config = dict(
    n_layer=9,
    d_model=768,
    n_head=12,
    n_kv_head=12,
    head_dim=64,
    d_mlp=3072,
    vocab_size=16384,
    activation='squared_relu',
    norm='rmsnorm',
    norm_place='pre',
    norm_eps=1e-05,
    positions='rope',
    rope_base=10000.0,
    rope_fraction=1.0,
    qk_norm=True,
    attn_scale=0.193,
    bias='none',
    tie_embeddings=False,
    parallel_block=False,
    extras=['capped logits'],
    init='normal',
    init_std_qkv=0.0169,
    init_std_o=0.0,
    init_std_up=0.0169,
    init_std_down=0.0,
    init_mimetic=0.5,
    optimizer='adamw',
    lr=0.000753,
    lr_mult_o=1.31,
    beta1=0.9,
    beta2=0.95,
    lr_head=0.00543,
    grad_clip=0.5,
    warmup_steps=336,
    schedule='wsd',
    decay_fraction=0.641,
    decay_shape='pow',
    final_lr_fraction=0.0,
    batch_tokens=65536,
    seq_len=512,
    doc_mask=False,
    train_tokens=870000000,
    steps=13276,
    dataset='wikipedia_en',
)
Each number is 200 + 30 x the weight over its row's rms, rounded and kept within 0 to 999. Layers, rows and columns count from 0. The size before them is the row's rms in percent of the matrix's.

# layer 3 attention output (transposed), 768x768, rms 0.0386, rows 528-540, columns 0-127
073,208,231,196,175,201,183,224,135,190,204,150,195,240,193,186,234,141,188,161,221,230,199,169,158,187,298,191,196,271,152,206,182,143,161,151,195,209,247,217,202,199,211,140,194,198,183,176,187,216,170,224,204,200,145,164,193,236,186,178,187,203,223,206,244,166,200,207,176,213,201,177,243,132,179,190,160,235,215,213,226,285,255,208,190,200,183,194,257,187,187,216,159,195,220,213,198,288,205,187,184,187,229,207,180,238,205,235,203,218,229,166,200,143,187,175,195,149,208,225,184,230,173,168,218,162,236,206,193
080,226,216,204,261,199,198,168,247,200,266,236,216,183,184,192,145,231,195,232,233,156,188,288,172,194,168,264,185,224,218,204,244,208,204,227,177,188,175,164,230,217,262,109,187,238,202,182,213,201,219,236,205,179,198,239,182,228,212,219,238,221,207,259,164,167,207,188,171,196,203,176,151,167,221,216,156,155,197,175,210,216,189,249,218,208,195,233,163,129,206,189,204,205,222,191,216,163,175,205,189,173,209,189,269,164,174,192,223,281,176,206,194,189,200,206,185,177,156,218,217,128,241,217,192,203,160,198,190
075,202,182,255,223,198,173,235,217,180,201,176,211,230,214,159,277,257,241,179,221,220,191,203,181,160,227,184,189,216,198,254,251,212,211,188,272,138,226,211,205,203,208,189,174,234,182,172,192,153,226,239,148,223,176,208,227,207,220,223,232,166,207,224,192,178,199,181,209,226,246,224,169,217,205,180,185,239,145,236,215,213,196,235,188,178,179,210,215,183,181,191,224,187,219,222,232,178,141,229,165,213,217,164,139,192,188,204,188,227,211,222,217,183,203,203,225,227,214,216,234,139,174,178,206,191,249,155,210
075,174,218,168,232,189,232,160,203,174,180,197,216,172,237,161,180,208,204,187,190,198,228,192,197,221,207,196,162,214,263,277,185,238,229,182,175,192,183,179,180,153,170,192,188,177,165,217,131,156,178,177,215,200,182,267,173,171,184,194,200,183,228,179,191,130,186,177,195,173,159,216,202,124,175,180,176,182,197,221,231,231,238,179,242,181,228,200,211,218,229,164,173,241,160,203,189,205,183,147,209,192,186,219,208,169,220,213,242,170,237,171,221,191,150,197,152,165,171,202,159,263,211,225,207,204,233,234,156
076,209,170,203,145,140,225,195,175,226,211,232,213,205,189,201,187,225,220,259,210,162,178,202,231,203,187,226,165,176,215,156,187,211,217,215,151,206,165,201,192,213,178,216,193,195,184,234,209,220,202,192,208,190,255,151,224,228,195,221,176,233,222,199,212,237,227,225,162,184,219,209,199,234,197,220,239,162,211,173,165,202,193,196,199,263,224,178,170,94,194,212,217,245,137,222,196,236,187,211,185,204,187,206,186,196,224,154,273,191,227,231,192,191,169,219,219,210,221,193,205,171,237,210,211,198,256,161,202
079,237,217,224,228,190,212,210,219,201,225,247,201,202,230,188,202,239,241,231,207,212,201,186,218,155,219,231,179,222,228,197,208,142,242,173,182,190,255,217,224,197,195,246,266,171,190,225,221,214,218,138,180,214,206,228,167,215,145,183,206,143,183,220,195,170,241,167,180,275,185,164,233,163,156,215,211,238,223,206,238,223,185,219,197,219,265,201,193,189,225,184,222,214,203,202,195,230,176,205,184,138,211,193,217,189,155,228,274,249,247,168,198,192,201,136,222,209,198,186,243,264,219,140,243,139,230,209,185
074,186,195,243,226,201,171,204,200,228,205,167,196,223,209,211,231,274,214,154,193,242,157,191,227,163,223,201,198,254,146,187,212,161,200,163,186,146,239,235,221,212,224,189,211,215,216,183,179,207,188,246,191,196,171,293,195,212,223,151,159,191,179,160,171,179,286,193,176,261,223,195,217,197,246,217,238,242,248,200,184,227,152,268,193,240,180,224,154,201,190,206,179,105,160,213,263,248,210,185,209,170,239,205,126,254,213,197,227,206,208,177,218,208,201,178,187,221,255,212,228,181,192,183,218,189,175,196,239
072,210,225,240,176,188,156,200,200,210,182,222,188,198,160,225,166,238,194,181,180,222,205,182,259,183,207,228,190,182,150,179,203,234,217,225,164,163,205,218,185,199,183,210,224,175,200,253,195,234,181,233,164,227,252,191,227,210,240,199,195,175,205,209,203,227,222,172,158,176,228,206,144,152,195,181,180,155,207,157,224,185,192,209,188,210,245,151,157,140,208,165,175,244,167,209,193,222,214,159,167,188,192,131,200,202,263,214,210,155,153,199,209,236,167,138,232,159,177,183,158,222,197,160,192,186,157,205,272
103,230,194,210,177,240,171,256,203,172,209,228,167,206,187,157,181,161,207,176,242,195,215,177,202,188,87,236,251,191,185,175,181,180,199,205,144,210,173,168,187,174,173,255,201,232,215,188,202,190,244,230,188,185,214,157,206,183,204,231,210,187,216,206,138,225,166,167,217,189,218,241,176,160,261,215,218,215,190,181,207,133,168,219,209,132,190,198,262,247,117,230,127,169,182,225,242,208,239,181,175,195,241,176,282,171,185,248,150,234,208,190,169,214,166,224,255,246,220,208,142,216,250,195,161,245,161,240,158
072,194,196,136,194,253,139,220,180,248,180,226,182,213,167,237,202,203,148,208,207,151,177,217,191,228,154,187,207,176,157,169,222,214,159,194,245,151,151,153,178,190,217,182,134,245,223,250,171,233,216,214,252,184,179,205,203,198,258,179,186,202,216,229,245,234,158,210,231,203,205,208,151,200,216,188,241,201,204,182,196,160,174,172,191,234,160,206,210,203,214,236,202,200,222,190,202,177,255,228,211,251,221,188,193,217,167,268,107,148,154,249,186,238,162,210,165,169,208,183,151,218,195,183,157,215,204,184,240
077,200,207,199,160,235,218,194,241,219,212,194,239,178,223,165,217,181,190,240,182,211,234,223,221,186,211,279,216,204,206,182,172,177,238,195,255,169,148,221,150,202,126,194,216,222,229,145,240,250,258,215,203,204,219,235,227,210,197,251,217,170,208,223,80,145,198,232,187,250,174,215,183,195,197,187,241,220,188,183,241,187,184,204,204,202,220,153,183,129,197,161,182,223,199,186,229,217,192,199,177,183,178,223,225,199,191,213,203,204,205,225,131,202,230,177,186,215,220,221,181,202,184,146,209,231,217,193,181
074,146,187,217,244,233,206,199,212,227,228,176,159,260,157,242,220,220,173,144,210,172,197,188,207,181,220,198,175,229,175,171,187,201,137,217,208,161,219,220,200,195,209,249,228,201,219,208,231,273,169,230,154,235,171,205,183,221,201,156,165,188,169,180,175,162,228,172,162,227,228,186,223,153,193,216,237,218,240,176,203,134,217,220,210,169,232,116,235,191,206,156,188,158,168,194,244,242,227,147,209,153,147,140,177,217,240,180,203,166,208,177,150,266,224,233,180,188,232,229,204,196,206,172,238,179,184,199,226
089,195,244,223,226,178,181,211,201,157,220,211,151,235,189,189,205,221,222,202,179,188,210,193,176,199,96,216,194,254,203,204,196,182,231,219,151,231,208,214,244,185,216,212,218,189,183,168,276,173,252,210,184,188,185,160,195,205,195,200,223,192,171,184,173,225,159,150,234,144,230,210,228,142,250,193,199,201,192,192,189,204,201,193,126,134,213,177,230,215,192,252,159,160,199,196,213,192,242,174,156,183,232,162,262,154,191,232,166,214,206,199,211,242,169,210,239,241,175,203,171,206,281,221,159,207,232,214,145
# layer 3 attention value, 768x768, rms 0.031, rows 529-541, columns 0-127
092,198,184,144,196,203,236,199,175,218,126,199,158,200,201,186,240,216,214,166,218,177,207,197,168,238,185,170,194,216,157,204,195,184,165,196,273,187,223,213,158,205,189,229,219,105,153,219,196,202,209,206,210,195,228,200,155,192,172,221,176,160,194,155,185,170,237,236,195,177,207,208,202,204,205,226,262,193,276,162,168,247,235,113,205,238,188,161,216,195,178,208,178,204,201,182,176,229,220,232,182,227,172,192,188,131,223,210,131,152,203,169,167,172,242,146,187,226,239,221,231,220,164,249,186,193,225,212,228
087,194,195,130,174,230,299,163,229,210,199,209,263,204,198,186,150,216,168,251,169,196,170,221,228,252,220,215,186,167,212,169,216,180,134,181,188,222,216,182,224,200,203,198,234,184,197,218,203,212,174,201,244,187,228,198,141,190,190,202,138,185,197,233,249,226,170,246,226,160,242,254,227,206,212,208,181,186,230,178,223,179,198,197,169,196,182,158,194,105,169,186,170,222,196,195,207,204,220,182,231,164,183,186,194,201,195,154,215,184,184,190,214,196,194,212,148,214,184,211,173,165,196,178,239,195,153,208,183
087,213,184,202,175,215,135,173,225,204,218,169,161,206,214,193,202,172,245,132,251,189,162,197,158,110,207,195,271,202,183,161,198,208,213,189,218,193,263,184,246,223,259,171,171,207,219,189,249,220,190,203,185,221,232,193,141,191,196,208,249,197,172,222,187,204,221,269,214,172,181,204,218,214,200,228,243,186,232,201,207,178,248,196,193,249,160,195,209,200,171,234,199,176,236,160,190,172,251,250,187,216,244,204,187,180,215,216,190,161,200,201,204,192,258,209,188,230,231,240,249,219,234,200,198,215,178,197,193
084,162,175,234,236,192,188,208,262,187,175,147,175,209,178,184,199,237,202,179,173,223,183,192,158,199,228,154,231,211,211,211,209,215,225,163,228,176,249,173,155,176,195,191,188,254,199,192,186,194,203,183,235,222,173,191,225,194,227,160,235,183,191,235,193,191,207,242,176,209,229,201,211,260,191,197,199,236,151,233,228,193,233,219,205,131,197,226,211,242,246,243,225,216,195,201,190,163,162,206,209,191,222,165,189,156,180,175,149,222,185,214,169,249,185,204,168,186,245,150,206,205,234,218,172,252,184,179,251
084,195,193,192,219,160,259,188,188,219,205,172,192,202,223,172,180,181,207,220,197,185,163,197,192,237,206,198,250,191,193,204,213,170,181,194,250,128,166,195,204,177,192,192,125,262,241,182,182,211,192,222,206,193,182,188,206,206,217,201,220,185,199,212,207,163,236,226,264,146,232,217,198,244,212,223,218,193,207,233,189,139,240,203,208,218,204,190,230,196,160,216,211,217,189,232,200,199,256,210,196,246,178,203,181,174,235,144,128,192,185,259,192,229,199,280,250,210,226,209,155,146,191,206,162,271,205,200,151
085,180,187,202,195,239,199,133,214,203,185,204,193,191,199,164,193,215,111,231,213,183,201,203,174,222,203,185,161,142,279,166,181,211,191,166,158,229,232,172,182,190,126,201,192,188,179,239,207,174,245,170,228,195,195,128,180,190,199,219,192,203,215,233,227,186,187,231,218,194,194,226,184,223,206,199,234,208,222,156,229,210,219,117,203,148,234,191,209,155,202,179,163,239,193,224,196,210,166,205,185,207,209,245,191,105,210,227,195,213,197,271,183,162,228,187,248,185,222,200,190,172,213,231,202,197,206,194,146
083,226,184,193,209,198,209,177,228,198,168,189,153,209,203,194,232,135,223,249,215,274,241,193,195,248,184,176,244,176,222,245,193,177,171,194,229,171,270,211,198,193,207,223,189,197,212,160,148,200,216,167,189,161,180,230,218,198,213,228,179,244,226,201,182,239,208,163,277,197,196,181,194,238,207,201,198,200,160,262,209,179,225,226,218,143,166,197,190,235,179,270,230,172,169,178,212,175,243,181,190,194,191,253,169,202,182,189,168,221,199,235,185,161,197,217,202,247,222,221,189,173,220,177,216,241,226,221,167
094,160,232,228,194,196,206,194,162,187,178,191,261,213,200,181,196,253,152,205,223,170,241,204,210,201,184,267,170,215,207,201,242,244,197,182,243,175,204,208,219,184,239,155,203,196,149,168,259,203,170,199,233,195,194,187,238,211,214,163,226,186,193,205,230,192,180,243,190,174,164,114,202,215,163,197,183,178,233,178,145,222,216,190,145,259,182,230,188,192,152,180,163,187,233,160,191,230,220,216,224,144,172,194,200,181,243,232,178,203,221,208,191,179,226,192,218,216,178,201,187,151,140,257,195,178,192,179,178
080,239,184,228,204,224,235,147,199,217,168,192,230,214,232,201,191,221,218,171,141,208,293,207,187,163,229,222,146,226,163,186,207,214,220,203,144,207,217,272,234,188,224,201,304,166,186,220,229,195,215,200,184,226,206,208,221,226,233,240,235,220,181,179,164,212,199,168,176,179,208,166,166,189,170,184,151,190,199,208,209,188,183,271,197,147,252,169,188,187,224,134,201,154,183,201,188,193,139,175,206,163,170,230,208,282,225,204,249,248,225,184,167,158,190,181,186,217,187,194,201,239,147,184,233,206,182,162,215
090,178,206,227,232,205,160,192,171,187,209,188,236,209,193,193,188,227,189,201,211,174,133,248,218,167,213,145,220,186,174,193,214,208,161,217,160,205,330,177,234,157,194,176,147,230,152,245,170,195,149,199,253,160,227,190,102,206,255,150,194,167,203,221,231,220,211,248,203,224,205,228,209,186,216,215,144,170,196,208,203,229,175,122,228,209,193,204,205,176,243,253,193,191,151,196,210,200,203,240,204,161,259,199,181,211,188,242,200,174,186,198,226,266,177,194,162,205,149,207,269,143,211,222,228,192,176,201,215
085,192,193,199,131,172,155,198,183,195,166,185,197,188,211,210,166,139,155,187,220,207,252,210,176,241,187,220,195,167,284,198,164,169,234,215,126,218,201,168,215,194,194,177,158,101,174,195,159,198,197,165,221,184,256,164,218,187,195,219,255,217,218,185,216,187,158,212,161,233,150,198,216,202,217,198,169,219,200,154,180,221,221,188,203,163,184,242,167,227,195,205,210,208,220,214,201,247,180,222,131,228,239,279,210,202,219,224,168,178,214,230,225,111,187,219,192,171,197,130,200,219,213,197,155,252,149,228,232
072,165,190,211,173,189,246,151,202,204,175,200,246,225,209,206,232,203,183,180,159,207,271,192,249,181,218,221,180,152,258,193,236,227,168,193,254,145,221,185,206,220,202,189,223,168,238,198,217,196,160,226,201,188,189,236,220,222,221,208,139,204,191,171,233,141,228,246,237,177,180,105,214,225,173,203,200,171,277,158,169,201,201,196,169,246,153,207,155,196,127,177,251,166,235,198,202,208,228,231,189,201,200,210,178,206,236,184,250,173,218,229,212,201,225,203,195,158,213,208,176,148,135,238,228,187,213,173,208
094,231,198,232,259,199,248,220,216,225,227,191,188,207,208,201,229,246,250,245,178,150,169,206,111,169,196,237,185,175,180,200,230,180,161,192,275,211,204,179,183,215,206,159,185,272,195,204,208,194,212,167,167,223,191,211,197,185,199,195,205,174,183,241,199,216,210,191,227,190,277,209,222,203,188,201,207,203,278,182,195,173,233,172,210,169,185,169,193,232,211,254,156,190,224,172,182,178,152,148,276,193,205,175,162,204,129,167,192,205,217,184,214,231,194,190,184,199,200,159,224,186,204,228,193,211,147,230,221